config.yaml
n_kv_head: 4
activation: "squared_relu"
attn_scale: 0.186
tie_embeddings: false
init: "uniform"
lr_head: 0.00396
decay_fraction: 0.769
decay_shape: "linear"
train_tokens: 135100000
Each number is 128 + 32 x the weight over its row's rms, rounded and kept within 0 to 255. Layers, rows and columns count from 0. The size above them is the row's rms in percent of the matrix's.

# layer 2 MLP down (transposed), 768x192, rms 0.0905, rows 132-167, columns 96-191
size [103 102  98 104 103 103 123 101 105  95 101 103  94 106 103 100 114 110 124  98 104  94 102 106 104 105  93 120 104  95 107 101 106 103 100 110]
[[ 99 222 139  98 112 154 126 108  84 109 122 152 119 130 153 176 130  56 112 165 130 179 154 116 130 128 190 124 143 130  88 143 113 108 180 123  48 155  95  69 145  94 124 111  62 177 185 153 128 140 167  98 128 167 139 138 182 132 150 157  56  97 134  68 170  91 110 126 178 157 129 155 161 136  65  88 125 149 172  83 106  53 107 119 113  87 147  99 125 132 114 169 150 142 124 100]
 [117 201 102 139 127  99 115  69 166 166 103  94 140 140 164 135 157 140  72 106 150 142 140 156 145  91 144 103 105 140 105 170 179 139 140 140  80 129 133 154 130 110 123 115 221 143  62 114 138 138 150 146 119 153  76  94 160 129  99 143 158 150  90 160 131 130 132 154 144  84 133 168 154 184  68 124 147 154  94 176 141 189 100 158 100  71 118 140 127 130 141  66  81  95  58 149]
 [165 132  90 100 140 125 201 106 143 150 122 139 176 184  79 138  87 123 152 143 197 123 110 133 138 135 156 123 189 120 151 135  90 127 156 119 144 111 133 124 171  82 149 129 162  94  95 178 119 135 142  87 148  80  85 139 136  69 108 107  52 146 147 169 136 128  83 138 151 111 101 113 133 159 121 131 136 173 191 120 140 146 171 157 183 146 116 152 151 128 157  84 128 134  67 146]
 [125 162 173 144 153  93 137 147 127 118 150 142 167 127 128 113 100 177  84  84 148 117 136 146 123  96  72 137 123  58 112 150 101 104 144  77 168 148 141 158 152 151 105 136 114 107  77 136 129 159 166 152 167 138 198  68 165 112  98 105 119 132  69 165 142 148 135  91 156 115 173 177 122 124  97 111 151 191 114 146  96  67 163 151  83 137 121 126 143 130 118 141 163 175 145 130]
 [108 155 136 139 217 122 107 139 149 186 109  80 135  54 156 130 146 112  95 104 137 110 148 132 127 122 197 112 104 146 115 102 174 119 132 118 148  92 127 165 128 137 167 122 123  65 111 113  93 112 133 136 108 159 141 169 127 140 127 133  81 161  70 116 162 124 127 137  64 191 135 213 146 189  92 184  98 155  76 166  91  52 116 128 101  81 128 180 163  95 109 134 119 142 146 138]
 [126 166 135 116 127 109  79 146 120 171 153 120 141 146 167 127 109 115 156 118 118 127 105 131 203 128 148 148 158 137 183 153 129 122 111 157  85 112 190 159  66 154  97 146 136 150  66 122  96 160  51 148 141 176 156 143 166 130 157 114 125  89 172 219 163 143 128 117  86 161 101 128 146 174 126 144 142 103 119 103 179 133 176 224 210 102  84 145 133 138 168 150 121 124 122 117]
 [ 81 120 162  77 105 117 146 174 131 107  79  73 140 162 166  43 122 130 100 157 102 135 138 105 156 125 148  94 158 154  74 126 140  87 145 128 139  96 142  90  99 162  96 171 189 152 113  87  89 163  88 120 145 193 125 103 175 159 134 132 157  95 131 100 154  69 147 118  70 106 156 158 146 154 162 148  86 110 123  83 192 109 139 200 138 186 129 113  91 159 166 149 147 137 140 137]
 [ 95 130 129 158 139 148 142 125 142 143 162 118 104 144 131 131 112 124  95 124 175 117  97 109 126 115 122 122 152 146 210 119 139 159 173 133 145 160 114 163  94  91  74 150 138  86 133 135  60  59 156 179 116 147  96 163 163 142 135 128  67  58 144 109 145 147 134 186 143  94 104 114 136  93 135  71 109 142 122  86 130 119  49 153 157 186 115 144 120 114 120 147  93 106 152 182]
 [119 127  77  78 135 152 120 117 148 146 182 200 109 181 147 115 133 112 125 160  86 149  89 137 156  55 157 137 152 188 133  99 164 207 122  99  94 201 105 142 175 115 122  76 149 147 155 164  91 109 168 161 131 120 152 107 110 133 157 168 142 150 149 122 135 103 108 194 120 125 126 106 103  80 104 114 124 104 148 141 126 194  56 123 149  81 116  90  99 116 146 114 164 150  93 155]
 [ 75 137 132 144 125  98  88 105 142 125 106 133 150 117 102 101 129 104 119 121 123  83 117 144 143 115 120 105  81 117 132 149 102  93 123 133 199 146 109 124 155 118  66 190 129 158 129 164 126  97 136 138  86 172 122  68 136  66 115 102 109 196 140 121 118 122  97 167 136 110  44  59 167  73 132 104 145 122 108 107  47  81 132 149 152 147  85 127 112  79 146 164 156 117 175  96]
 [112  94  82 102 149  72 132  98  64  86 105 128 186 162 128 101 127 214 165 128 132 141  99 141 164 110 123 143 121 148 134 129 125 116 150 124  77 103 105 129 223 110 130  89 116  77 157 122 123 108 132 129 113 124  81 157 101 107 139  70 121  81 112 109 125 124 152 158 131 172 148 160 147 124 144 105 102 173 105 116 113  79 148 103 166 101 159 193 136 155  87  98  99 148 139 116]
 [127  99  82 149  77 148  46 107 159 135 136 127 124 128 128 123 110 124 165 194 150 152 118 161 130 130 130 129 163  72  99 142 183 107 119 112  62 175  98  81 118  79  96 163 178  73 122 104 138  83 118  88 125 174 150 155 145 151 171 157  99 122  68 140 141 121 101 155  97 160 114 127  85 151 193 129  87 111 126 106 123 103 176 210 120 111 117 183 193 125 151 101 134 118 117  78]
 [ 83  99 137 150 142 168 185 101 120 121 187 105 139  95 164 170 109 110 175 150  94 112 160 146 156 158  72  97 148  59 150 183 171  90 124 102 128 148 123 117  72 145 102 112 116 162 164 105 168 137  97  58  91  85  74 109 135 177 120  91 139  94 171 114 147 182 119 100 133 120 122 159 143 109 103 151 120 199  94 114 147 131 195 134 104 104 134 128 138 164 152 135 138  55 148 138]
 [110 164 138 154 187 107 144 134 132  92 149  97 108 141 137 156  75 167 123  80 160 154 112  79 135 114 145 108 127 112 173 125 130 106 127 124 100 136 157 171 175 155 112 110  63 128 174 112  77  75 177  93 195 116 113 152 108 168  95 130 120 138 128 128 123 100  66 126 114 141  87 144 100 152  85 117 128  81  89  91 105 118 104  81  94 106  92 150 137 140 217 109 137  92 135 166]
 [149 152 105 126  92 125 150 133 115  82 134 168 167 125  92 163 123 149 193 132 114 130  97 126  83 113 127 118 123 112 152 138 154 109  20 130 169  78 120 173  84  71 133 109  72 142 163 127  76  70 101 143  77 132 109 176 118 124 149 123  91 141  72 144 125 128 181 130 134 103 119 106 173 152  80 141 135  55 129 189  82 138 168 142  90  87  66 123 158 148 141 140 120 137 115  95]
 [154 130  61  87 164 134 141  93 201 142 153 137 122 111 105 117  90 110  94 166  96  75 139 138 113 124 111 196  89 121 100 122 178 131 189 159 142 117 117 115 173 110  90 130 160 133 104 112 185 126 135 158 168 150 117 151 138 108 131 149  94 119 176 102 189 154 144 108 101 187 128 128 105 176  54 147  89 109 166 109 104 121 141 136 145  94 131 124 116 133 139 127 164 114  65 116]
 [124 144 153 145 141 139 123  99 108  72 124 110 171  97 121 151 152 143  95  91  88 186 170 118 130 137  88 145 134 107 140 171 155 171 133  95 217 104 118 103 154 115 101 118  92 118 159 100  76  99  81  93 109 136 116 155 107 149 101 120  87 120  52 120 122 148 147 128 164 136 171 185 117 170 130 121 176 112 123 192  96 133 110 145 167  84  95 140  95 134 162 127 142 184 159  54]
 [106 114  58 129  98  70 120 180 167  99  81 189 134 142 130 124 166  93 130 177 126 171 145 121 174 145 134 139 109 148 115 117  73  27 142  79 144  92 100 127 139 100 130  77 125 152 123 164 128  76 158 126 129 116 170 132 112 111 145 152 199 143 148  94 159  90 127 115 137  94  99 115 160 101 113 183 152  77 194 116 115 161 151 131  81  54  99 165 140 152 146 140 133 146 115 105]
 [135  75 114 123 123  94 150 154 167 103  69 123 162 138 133 133 120 141 152 117 198 109 174 135 192 118 140 138 115  79 128 142 124 166 105  33 124  12 164 162 136 119 109 112 147  92 104  93 106  83 153 175 126 155  87 100  59 155 160  83 147 140  93 104 145  71 120 141 110 124 175 170 154  76 148  77 143 136 145 113 151 154 115 124 148 141  88 126  59 135 134 110 107 104 112 135]
 [179 141 148 171 113 169 146 121 114  47 149  41 118 123 148 191 125  92  94 157 132 140 126 165 132 155 127 133 139  83 206 191 130  88  27 127 146 111  82 106 125  77 135 116 171  67  98 100 100 143 143 119  95 151 191 115 139 104 163 114 113 142 104 133 124 114 179  64  69 162 118 116 161 112  87 137  71  82  91 139 110 129  74 150 169 119 151  95 145 131 125 142 137 122 155 129]
 [ 82 125  61 127  92 112 104 199  96 115 151 127 113  86 179 156 135 109 142 144 148 102 127 136 135 117 125  90  34 129 154  88  68  96 148 128  49  95 146 101 139 141 119  97 136 138 156 164 101 143 124 117 144 186 147 149 164  79 148  78 102 128 164 136 151 116 149 117 121 160 127  72 126 115 142  80 119  73 171 128  99  82  75 135 134 160  93  95 187 179 113 103 199 168 147 180]
 [142  91 141 131 174 165 172 155  89 118 160 205 149 189 113 133 137 119 140  92 108 141 185 137 125 121 109  99 144 108 110 105 129 145 139 157 144 122 140 113  89 134 124 129  86 148 124 114 147 103 104 160 128 138 140 176 155 120 133 160 109 144 127 197 127 107 137 145  77 164  77 149 125 108 184  58 147  90 124 186 130 119 134 109  65  30 166 101 183 113 153 112 164  89 128 130]
 [ 97  98 183 155 109 117 131 125 154 141  84 153 148 122 153 117 102  52 134 135 150 147 155 126 113  94 110 123 122 113  82  94 154 130 107 123  99 135 126 132 184 146 111 108 167 170 126 111 144  96 186 142  83 101 102 139 181  97 153 148 114 157 192  98 137 172 103  74 162 153 158 163 132 120 112  50  81 114 117 132 124 144 167  23 171 142 145 120 135 125  94 123 151 122 122 102]
 [148 103  99 135 125 124 126 161  73 126 154 135 181  79  84 162 117  74 119 113 151 110 107 160  93 147  94 108 150 118 200 135 167  91 143 160 115 136 135 124 132 101  72 171 112 105 143 119  79 148  99  47 131  74 161 184 134  56 147  74 152 137  66 128 126 145 139 131 141 140 149 187 136  79 117 141 170 139 169 125  79  82 106 138 119 138 162 134  65 123 131 103 164 144 132 179]
 [131 120 133 116  64 153 131 119  96 145  87  93 148 104 165 152 126 119 154  96 127 185 153 109 147  99  42 124 151 137 157  91 132 103 152 113  75 124 158 176 127 137 117 154 108 142 146 115 156  53  43 137 122 144 105 141 111 115 156 155  77 132  75 147 136  89 105 126  96 188 104 127  69 120 140  96 145 113 194 135 126  73 102 198 117 130 123 116 111  60 114  17 125 159 121  83]
 [124 178  74 152 160 149 132 145 181 142 150 102 112 156 231  84 110 116 118 138 146  97 127 116 169 113 100 150 220 167 136 117 164 122 126 108 171 178 132 148 192 115 161 153 171 134 124  84  65 102 174 162 138 103  80 142 147 142 121  97 175 166 114 124 182 137 138 167 160 136 121 134 124 125 111  97 110 132 108 122 162  89 113 186 133 182 203  68  90 151 116 209 155 114 157 150]
 [171 116 110 133 147 126 119 134 115 124 137 150 103 103 167 153  89 138 124 102 107 126 190 132 109 108 145 176  59 200 133  67 147 110 109 135 151 168 138  99 138 134 140 162 151 140 118 115 172 158 188 129 107 128 150 149  56 171  80  94  78 104  82 166 143 101 201 128 139 173 143 140 181 162  65 155 216 115 134 171 131 137  76  89 122 168  66 108 130 161  68 109 153 124 151 108]
 [200 165 158  91 129 154 130 163 106 133  76 198 185 153 117 129 104 155 175 186 113 183 202 149 105 131 139 135 145 135 116 142 100 125 116 156 115 134 157  57 137 228 185 129 120  83 129 121 106 152 115 150 137 110 174 109 155 119 125 153 117  93 154 144 135 131  71  98 111 143 170 180 147  84 161 134 118 129 137 115 116 169 125 125  86 154 120 179 120 129 161  99 120 114 143 155]
 [122  76 131 145 130 175 121 119 154 157 126 147 168 209 104 115 186 203  99 141 118 136  80 115 122 121 148 129 124 119 184  80 119 137 110 139 129 108 128 140  38 133 156 136 164 176 142 159 120 177 167 121 104 137 147 157 176 120 117  48 120 164  97 125 152  85 119 137 110  89 139 114 158 152 101 138  86 168  96  66  94 114 145 137 119 149 111 158 100 115  99 149 117 131 172 134]
 [119 189 118 103  99 170 136 165 149 164 157 204  89 153 157 157  99 110 128 141 116  53 104 109 137  69 136 146  91 141 118 118 106 129  73  93 156 122 130 153 129 124  64 140 106 172 139 153 185 133 105 147 161  76 172 152 122 175 147 105 124 104 108 107 119 161 142 117 115 131  62 136 116 112 142 150 144 145 154 180 113 119 136 113 121 141 145 152 116 201 132 112 125 134 121 155]
 [132  89 138 172 103 179 120  78 107  97 176 135 142 129 176 160  63 107 179 116 116 102 103 142 128 110 189  68 130 115 135 168  95 183  86 134 121 167 152  98 167  97  66 116 131 140 121  97 111 107 180 130  59 143 146 221 130  65 112  93 170 181 163  67 135  89 174 117 138 114 155 123 152  76  78 127 152 154  89 128 106 119 190 133 151 146 145 160 150 144 122 109  88 152 124 134]
 [148 144 115 173 119 134 132 120  78 129 141 116 144 112 108 127  78 192 146 151 169 107 187 126 140  91 119 120 160  72 126  78 124 165 112 142 163 157 110 161 202 102 139 119 172 112 106 156 123 161  71  99  96 132 126 101 131 147 104 134 183 156 167 125 158 116 163 116 154  99 170 148 102 164  82 103 114 103 137 183 143 146 149  87 103 138 155 129 205 112  92 143  88 127 110  88]
 [136 174  92 130  82 122 134 143 118 205 114 136 166 159 102 146 171 146 150 115 183 128 162 115 162  83  91 167 167 102  96 172  58  86 116  92 123 139 119 152 168 129 122 134 123 111 122 133  40 132 114 118 156 165 180 101 186 136 113 133 134 117  99 122 138 112  92 150  65 132  60 157  93  88 139 139 158 154 108 122 144 157 147 140  99  97 110 124 117 106 130 125 122 131  87 162]
 [193 106 115 101 164 121  98 102 137 110  52 146 131 133 164  74  50 134 146 113 131 147 142 162 143 140 122 133 119  79  71 183 120 133 150 154 105 119 132 125 134  85 144  98 190 176  94 117 179 177 106 128 179 134 168 149  84 138 113 159 103 139 123 163 153  94 110 156  89 113 155 164  77 111 153 122 114 153 144  95 125 126 156 171  94 186  85  94 156 206 164 140 109 180 104 163]
 [143 172 130 136  79 161 103 165 112 212 123 117 101 106 117 121  90 122 151 107  52 171 145  90 145 159 110 116 111  73 106  92 131 113 108 117 142 159 106 165 111 141 121  97 181 167 132 132 109 132 176 147  93 136 148  91 125 140 105 149 156 108 167  99 130 120 132 145 188 164  99 143 134 130 102 118 149 134 139 124  92  74 140 132  89 160 138 140 153 130  85 170  99 230 140 205]
 [132 134 109 169 123 132 102 188  90  34  88 124 128 115 151 122 119 150 131 138 136 110 159 171 176 153 180 160 147 167  67 149 187  85 168  56 113 123 128 106  69 187  64 107 191 163 136  86 124 130  97 110 110 165 111 133 173 167 127 142  93  84 126  94 136 122 120 106 146 105 145 169 197 168 158 114  35 155 104 144 111  69 158 177 132 188 134 124 120 133 154 129 145 147 163 132]]
# layer 2 MLP up, 768x192, rms 0.192, rows 133-168, columns 96-191
size [ 84 111 112  95  97 119  99  95 101  98  96  97  98  93  98 106 111 108 102  92  99 108 109 102  97  84 106 103 118 108  91 111 102  97  96 102]
[[123  48 140 135 123 167  60 107 143 151 146 115 121  98 162 135 162 117 100 185 107 140 109  77 160 113  78 166  91 154  86 142 103  91 114 125  79 137 117 149 141 130 164 142 140 137 114 129 121 112 130 166  77 100 133 133 152 115 124 183 184  67 146 129  92 138 190  75 156  97 100 159 152  81 141  68 109 141 200 145 108 149 172 119 109  78 154 162 132 140 144 146 198 178 172 126]
 [174  89 160 161  95  97 158 135  50 116 138 153 137 160 145 157 109 170 188 153 143 142 115 111 149 133 148 112 119 132 131 112 117  96  95 183 124  85  80 152 131 126 143 109  99 132 122 133  90 147 199  88 115  62 170 123 111  66 133 145  71 143 128 108 121 137 165 166 135 135  79  95 104  82 167 107 178 109  88 104 100 147 142 117 114 151  94 104 146 103 190 105 120 118  98 115]
 [129 114 141 134 186 154 148  81  90  84 175 103 117 123 141 144 119 146 183 161 147 122 149 103 122 127  70 145 122 147 189 159 112 116 195 159 114  68 102 134 107  91  58  89 161 111 168 105 128 106 208 103 190  74 148 168 128 144 125  85 137 153 179 136 110 165 160 114 137 140 135  93 139 153 104 160 106 133 163 165  98 125 150 165 167 186 207 135 135 142  63 164 136 100 130 101]
 [119 152 114 101 179 136  84  77 127 114 144  97  72 196  87 165 137 114 163 133 142 128 138 139  86 111 152 128  50 123 140 174 153  97 122 130 123  79 138  69 118 110  98 103  92  65  74  52 128 124 127 115 136  52  88 146 125 157 159 141 169 138 149 156 137 149 101 132 150  97  68 130 138 182 100 109 128 117 219 134 155  84 124 104  91 133 124 178 142 134 101 132  83 166 154 101]
 [147 183 117  74 141 125 103  86 121 141 129 234 160 123 120 126 133 166 106  89 107 149 119 109 161 113 147 107 186 172  91 125  96 122 171 141 111 150 128 157 115 155  79 147 124 108 127 174 161 124 133 154 153 107 122  96 133 113 148 105 118 100  53 124  14 127 155  59 105  97  88 184  85 143 137 154 172 137 138 115  72 163 156 133  91 175  93  58  93  98 181 103 103 190 117 108]
 [111 148 145 137 171 113 112 168  78 159 172 182  98 103 124  99  94 137 140 153 127  92 141 187 186 105 158 149 149 128 114  87 149 102 110 132 157  96 126 126 113 176  43  85 121  93 128  69 139 173 121 103 196 175 152 129  95 109 144 102 175 116 174  47 155 148 104 158  78 112 167 145 123 114 125 111 116  89 116 140  88  83 122 125 139 157 117 113 128 122 174 111 111 129 177  94]
 [ 83 159 140  90 108 155 135 112 128 118 124 160 132 137  67 120 117 166 141 174  91 127 103 117 150 134 122 135 165 137 104  76 134 119 154 172 173  64  75 119  54  94 155 157 103 123 195 113 100 164 152 148  96  82 101 151 134  71 141 133 112 158  97 129  84 150 162 128 104 189 181 141  95 121 110 129 178 120 126 150 119  82 117 146 106 163  99 112  70 113 127 100  89 147 133 156]
 [110 128 139 145 133  92 153 100 126 140 193 104 176 162  66 143 108 105 120 129 126  88  97 145  80  90 118 171 132 102  76 121 110 137 125 106 151 112 131 114 112 114  99  80 140 144 132 144 114 123  94 125 143 128 162 175 105  66 191 110  82 162 115 106 122 136 182 124 115 128 166 131 107 149 186  54 183 137 128  84 163  70 108 116 150 124  16 156 152 149 107 172 124 133 167 121]
 [162 151  95 158  72 134 122  87 175 116 137 128  91 122 133 135 176 103 147 117 109 116 123 155 148 174  97 137 152  72 217  88 133 107 135 136 206 121 141 134 120  79 102 150 106 113  70 126  91 122 197 124 153 108 136  95 103 148 108 128 106 104 113 112 117 122 161  91 158 144  98 121 141 117  80 133 154 132 128  87 121  28  87 102 124 158 115 180  65 108 116 110 163 134 170 103]
 [131 110 146 120  85 110 101 129 134 168 164  73 103 166  50 167 123 149 132 148 155 188 128 186 163 158 171 113  72 106 139 152 104 122 158 119 143  82 115 181 120 115  87 141 145 109 112 143 205 158 100 100 155 111 139  88 140 165 132 168 118 167 150 180 133 133 199 202  99 136  93 142 184 151 106 125  84 114 101 117 176  98  78 114 152 171 128 160 149 127  94  66 124 129 118 142]
 [ 94 101 125 173 108 119  98 146  98 140 160 112 148  72 145  98 139 112 145 166 192  96 177 140  62 127 223 110 129 151  64 102  94 135  98 161 167 122 131 117 190  96 164 141 111 122 163 106 109 160  83 113 136 122 162 143 126 136 115 183  97 140 137 134 141 203 202 110  96 167  79 146 118 155 197 121 126  47 149 141 154 151 162  83 135 111  80 148  99 141 142 174  92 134 151 203]
 [117  97 118 166 131 132 152  59  92 158  89  79 162  71  85 151  95 135 120 170 175 136 108 167 215 101  81  90 123  96  98  92 178 162  68 163 102 169  57 138  74 135 137 146  92 176 121 143  78 152 145 119  59 177 120 105 103 113 154 129 121  88 162 139  99  92 173 121  82 178 106 134 104  99 143 126  89 121 153 190 161 123 132  65 169  98 179 119 204 154 121 119 123 179 167 170]
 [110 129 129  86 168 131  86 125 141 109 102 176 138  40 165 159 161 129 166 122 132 101 117 140 129 105 130 158 157 101 108 137  91 154  96  91  80 157 191 175 115 126 150 166 116 144 105 138 135 128 115 150  87 146 139 122 129 124 105 103 185  83 134  99 107 171 166 156 145  85 108 107  96  81 117 144 115 120 136 136  99 155 140 138 179 198  50 133 160  91 136 162 121  78 128  88]
 [118 110 157 161 116  70 115 146 122 213  97 148  45 176 156  80 119  76 184 155  89 151 118 174 118 136 143 148 145  83 141 164  83 144  99  98 144 156 162 133 140  89 131 131 121 137  82  92 128 132 110 153 129 119 140 164 148  91 134 117 162  56 118 163 109 132 111 173 121 121 185 161 126 138 106  90 150 153 136 145  34 156  90  75 134 161  99 109 105 125  89 114 204  69  85 150]
 [116  73 149 167 148 168 106 122  84 160 107 166 142 159 126 107 167 151 114 105 149 135 146 129 206  89 152  76 186 150 134 124 184 126 121 177 189  57 169 113  95 107 121 140  86 134 173  91 159 167 106 127 151 114  64 171 110 115 119 121 161 149  96 123 129 163 148 116 183  86 116  87 169 108 242  78  71 174  98 127 110 125 111 158 136  94 149 126 150 123 111 163 153 130 115 152]
 [108 144 157 140 136  96 144 168 144 113 104 174 119  89 131 132 128  85 115 123 147  87  58 183 158  91 124 167 137 150 152 180  74 149 102 115 159 170 157 131 158 187 101 145  69  94 118 124 108 142 113 186 152 110  91 165 105 124 131 119 158  55 160  81 141 134 136 120 165 188 137 172 141 181 120 158 153 166 117 121 149 147 133  36 198 130  85 124 110  93  85  90 201 131 121 142]
 [113 102 175 122 105 122 134  68  87 125 124 100 113 187 128  59 177 115  61 168 150 188 115  72 157 124 130 145 139 135 165 148 132  94 113 113  82 139 132 144 116 167 104 100  89 105  84 137  85  96  82 151 126 160 122 138 105  95 123 106 159  98 145 130 132  70 198  97  91 153 137  83 145 137 151 132 140 130 139 140 176 154 120 134 147  37 137 159 101 111 152 103 143 133 120 179]
 [ 96 182 116 131 166 134 139 114 131  93 164 170 170 125  97  68 124  96 158 197 153 138 139 123 111 138 118 142 125 120 169 121 142 155  97  99  81  90  95  90 179 125 124 141 116  84  46  76 134  52 140  77  61 168  91 161 139 115 175  72  98 135  66 136 113 140 124 159 158 126  95 146 137  87  85 142 110 172 116  92  98 129 143 116 111 101 108 140  84 167 134  97 166 137 134 167]
 [106 131 120 152 159 186 142 115  97  89 102 147 107 107 144 178 146 151  77 125 136 154  94 234  95  85 141  84 103 113 155 101 139 119  80 155 109 133 118 140 136 181 159 164 129 137 111 129 139  97 142  97 183 122 137 101  76 139 133 136 156 165 111  74 106 171 163  96  65  86 131  91 128 162 167 146  88 164 112 130  86 170 192 180 153  90 192 123 150  90 116 115  95 171 169 155]
 [163  81 109 163 119 122 163  72  59 149 136 112 168 178 138  91 127 172  51 107 132 102 149 169 110  91 155  83 176 140 109 167 132 125 107 136 114 137 107 160 104  79 174 102 165  69 155 171 126 115 119 157 111  93 137 130 115  81 120 153 134 146 136 128  66  96 102 152 173 138 107 155 120 160 121 110 107 122 101 100 156 108  99  59 141 109 106 100  47 114 110  78  51  71  78 175]
 [172 131 134 114 140 116 106  92 153 127 117 126 128  44 144  89 147  91 115 142 109 105 101 152  92 205 116 122  49  96 138 148 117 127 119 162 101 118 137 203 152 133 133 134 116 122  97 151 162 107 107 106  81 120 126 148 121 124 121  50 160 151  99 118 162 157  95 150 144  77 171 107 105 131 141 126 119 188 164 132  77 123 112 154 175 125  67 143 118 152 118  95 168 109 102 161]
 [119 145 175  73 113 148 165 143 112 126 144 207  76 118 117 122 125  97 149 105 116 139 185 143  69  69 110 170 139 151 139 102 169  88  79 106 145 143  88  99 164 136 160  69 115 141 181 113 154 142 171  84  98 133 117 145 164  76 154 102 127  83  84 158 132 159 141  76  81 178 138 148 152  90 187 101 172 105 120 123 216 140 164  41 127  97 127  78  91  91  87 124 132  92 165 163]
 [114  71  79 116 117 162 198  51  34  86 119  76 124 144 147 162 104 134  57  76 110 143 111 119  92 137  81 153 127 162 166 145 132 150 119 133 149  81 105  96 124  69 143 154 163 124 175 137 101 107 169  48 148 122 129  98 143  46 182 115 162 121 130 129 116 153 144 119 138 137  94 132 117 168 182 147 132 108  85  97 113  80 147 164 158 113 177 179  68 136 115 149 152 153 119 145]
 [132 117 177 139  88 169 148  87 150 129 114  80 157 181 109 200  99 102 132  64 129 161 100 153 112 162 113 142 155  88 167 183 164 107 128 148 125 109 139 194 118 163 100 110 104  32 114 157 135 151 108 166 165 159  96 115 163 160 145 170 127 128 119 123 131 103  93 123 122 159 120 158 119 173 121 139 123 113 112  84 141 140 159 126 112  85 126  34 139 180 106 130 180 170  31  85]
 [119 136 112  61 121 133  39  74 102 124 111  55 151 101 140 150 153 144 164 121 101 148 141 119 161 163 127 186  70 180 110 159 138 171 157  70 124 115  91 128  80 132 211 145 134  97  60 133 169 111 149 159 119 121  95 157 161  88 104 143 143 109 131  89  91 197 119  82 156  86 149 146 132 143 117 145  95  71 211 117  92 140  66 122  84 103 114 149 161 125 168 139 132 175 122 139]
 [104 109 155  47 111  63 123  97 141 119  93  89 179 127  97 191 121 130 168 133 172 143 134 145 135 144  96  88 111 125 114 129 138  88 166 112 161  93 133 141  65 134 109 130 167 142 144 108 141 115 106 140 156 147 164  89 199  92 113 116 120 158 161 105 145 130 115 109  92  79 128  99 112  69 166 123 138 119 111  87 148 120 167 161 131  97 126 105 157 193 126 156 160 153 117 121]
 [ 87 123 116 164 135 114 120  94 127 160 126  81  60 137 141 165 120 128 129  59 114 103 114 120 142 102 106 128 135 165 179 147 140 125 143 100 163 111 110 216 127  80  84 138 153 113 128 133 129  85 143 149  88 134 154 159 132 143 112 118 140  78 137 103 117 121 169 187 136 143 121 117 114 172  73 107 104 115 161 137 190  97  93 121 183 105 158 103 117 112  93 114 142 128  81  93]
 [129 116 221 117 129 120  59 121 125 167 182  78 148  87 138 157 125 149 162 163 118 156 141  80 119 114 189 155  90 144 168 101 143 134 109 170 145 131  73  91 189 108 161 123 149  98 196  96 141 109 129 217 138 139 164 159 112 109 194 108 131 132  93 125 165 167 150 134 125 143 168 151 103  80 114 155 163 128 122  73 120 155 112 165 131 159 175 121 160 156 121  63 176 165 100 106]
 [115 101  82 122  99 146 131 114  77 160 127 146 121  69 129  87  93 103  93 144 152 105 133  72 164  97 149 109  73 129 100  93  75 168 129  83 137 167 134 140 130 118  85 137 141 156 150 163 129  88 142  99 152 119 162 209 148 130 141 120 157 156 110 160  97 138 110 139 121  73  92 106 142  79 174 208 123 121 108 169 145 140 157 130 121  38  71 140 139 101 183 116 105 167  79 102]
 [128 147 117 147 216 142  76 155 169 111 155 164 114  96 114 149  85 184 155 107 119 144 120 171 187 155 153 141  75 120 154  75 107 148 102 155 127 144 102 125 126 162 147 196 174 114 130  85  96 109  95 144 123 228 185 168  72 133 114 128 101  59  96 129 113 133 160  92  93 116 120 130  81  69 136 122 189 135 134 148 150 125 201 153 140  68 174  92 117 175 124 121  75 143 155 146]
 [100 122 141 124 137 135 179 144 137 143 130 158 123 156 150  42 218  69  52  90 162 154  90  79 114 118 110 149  96 190 157 117 152 161 199 124  94 126 159  97 132 170 136 137 174 150 161 188 106 115 147 151 130 159 104 150 107 104 123 145  89 102 100 121 106 112 132 161 104  94 145 131 112 118 165 184 143 120 140 130 119 189 142 106  31  94 139 114 106 145 167 150 135 144 147 120]
 [119 123 116 126 146 161 175  67  90 112 117 139  99 108 118 152 143  88 120 196  82 106  90 112  68 177 147  63 158 156 171 105 154 117 114 114 154 121 153 130 137  95 190 147 188 109 189 130 159 149 122 116 108 125 114 153  93  38 175 120  97  54 201 111 140 161 116 169 191  97 143 177 105 126 119  97 145 108 116 158 134 117  89 142 126 117 128  62 166 134 140 110  90 109 104 150]
 [106 161 103 128 116 131 117  66 144 134 163 169  17 186 110 125 151 131 138 164 153 107 145 147 116 151 182 121  71 151 155 149 100 153 146 105  92 170 168  95 136 156 161 129 124 102 142 117 142 112 133 111 124 112 100 159 138 165 123  89 120 148  64 122  62 156 180 153  85  80 116 173 139 102 137 180 103 156 144 133 156 119 187 127 125 167 104 106 149 168 178 129  66 150 127 121]
 [121 119 151  98 159 153 129 193 126 128 173 118 154 188 145 126 124 127 112  86 102 145 109 127 127 150 143 116  41 167 172 122 175  67 145 103 142 183 127 184 217 132 129 116 162 171 116 148 128 138 109 175  38 155 161 136  87 161 161 111 118 136 158  94 122 125 111 120 164 119 133  59 183 173 153 143 188 130 138 150 159 133 146 125 125 139 135 146 166 126 101 101  66 167 113 122]
 [ 58 114 123 145 159 140 154 136  93 139 125  85  98 138 178 148 112 206  79 138 116 146 136 173 224 130 156 147 152 165 111 120 210 107 136  89 120  55 155 102 118 130 119 146 170  83  82 120 140 125  97 131 110 161  93 137  97 120  95 143 209 140 168  84  90 149 111 151 108 148 126 113 133 120 210 126  66 133 135  98 167 117 108 199  98 130 144 110  88 128 111 132 167 115 154  95]
 [188 136  89 122 142 133 144 166 127  88 124 140 148  89 151 125 172 147 136 119  98 128 124  98  52 119  82 124 147 105  73 152  96 146 103 124  85  67 138 129  93 102 106 108 115 109 137 182 175 106 156 137 144 127 128 174 123  77 159 129  90 110 114  95  91 166 128 106  94 103 104 127 109 146 138 118 107 126 159 148 148 107 128 148 141 145 108 117 175 180 151 146 148 107 148 153]]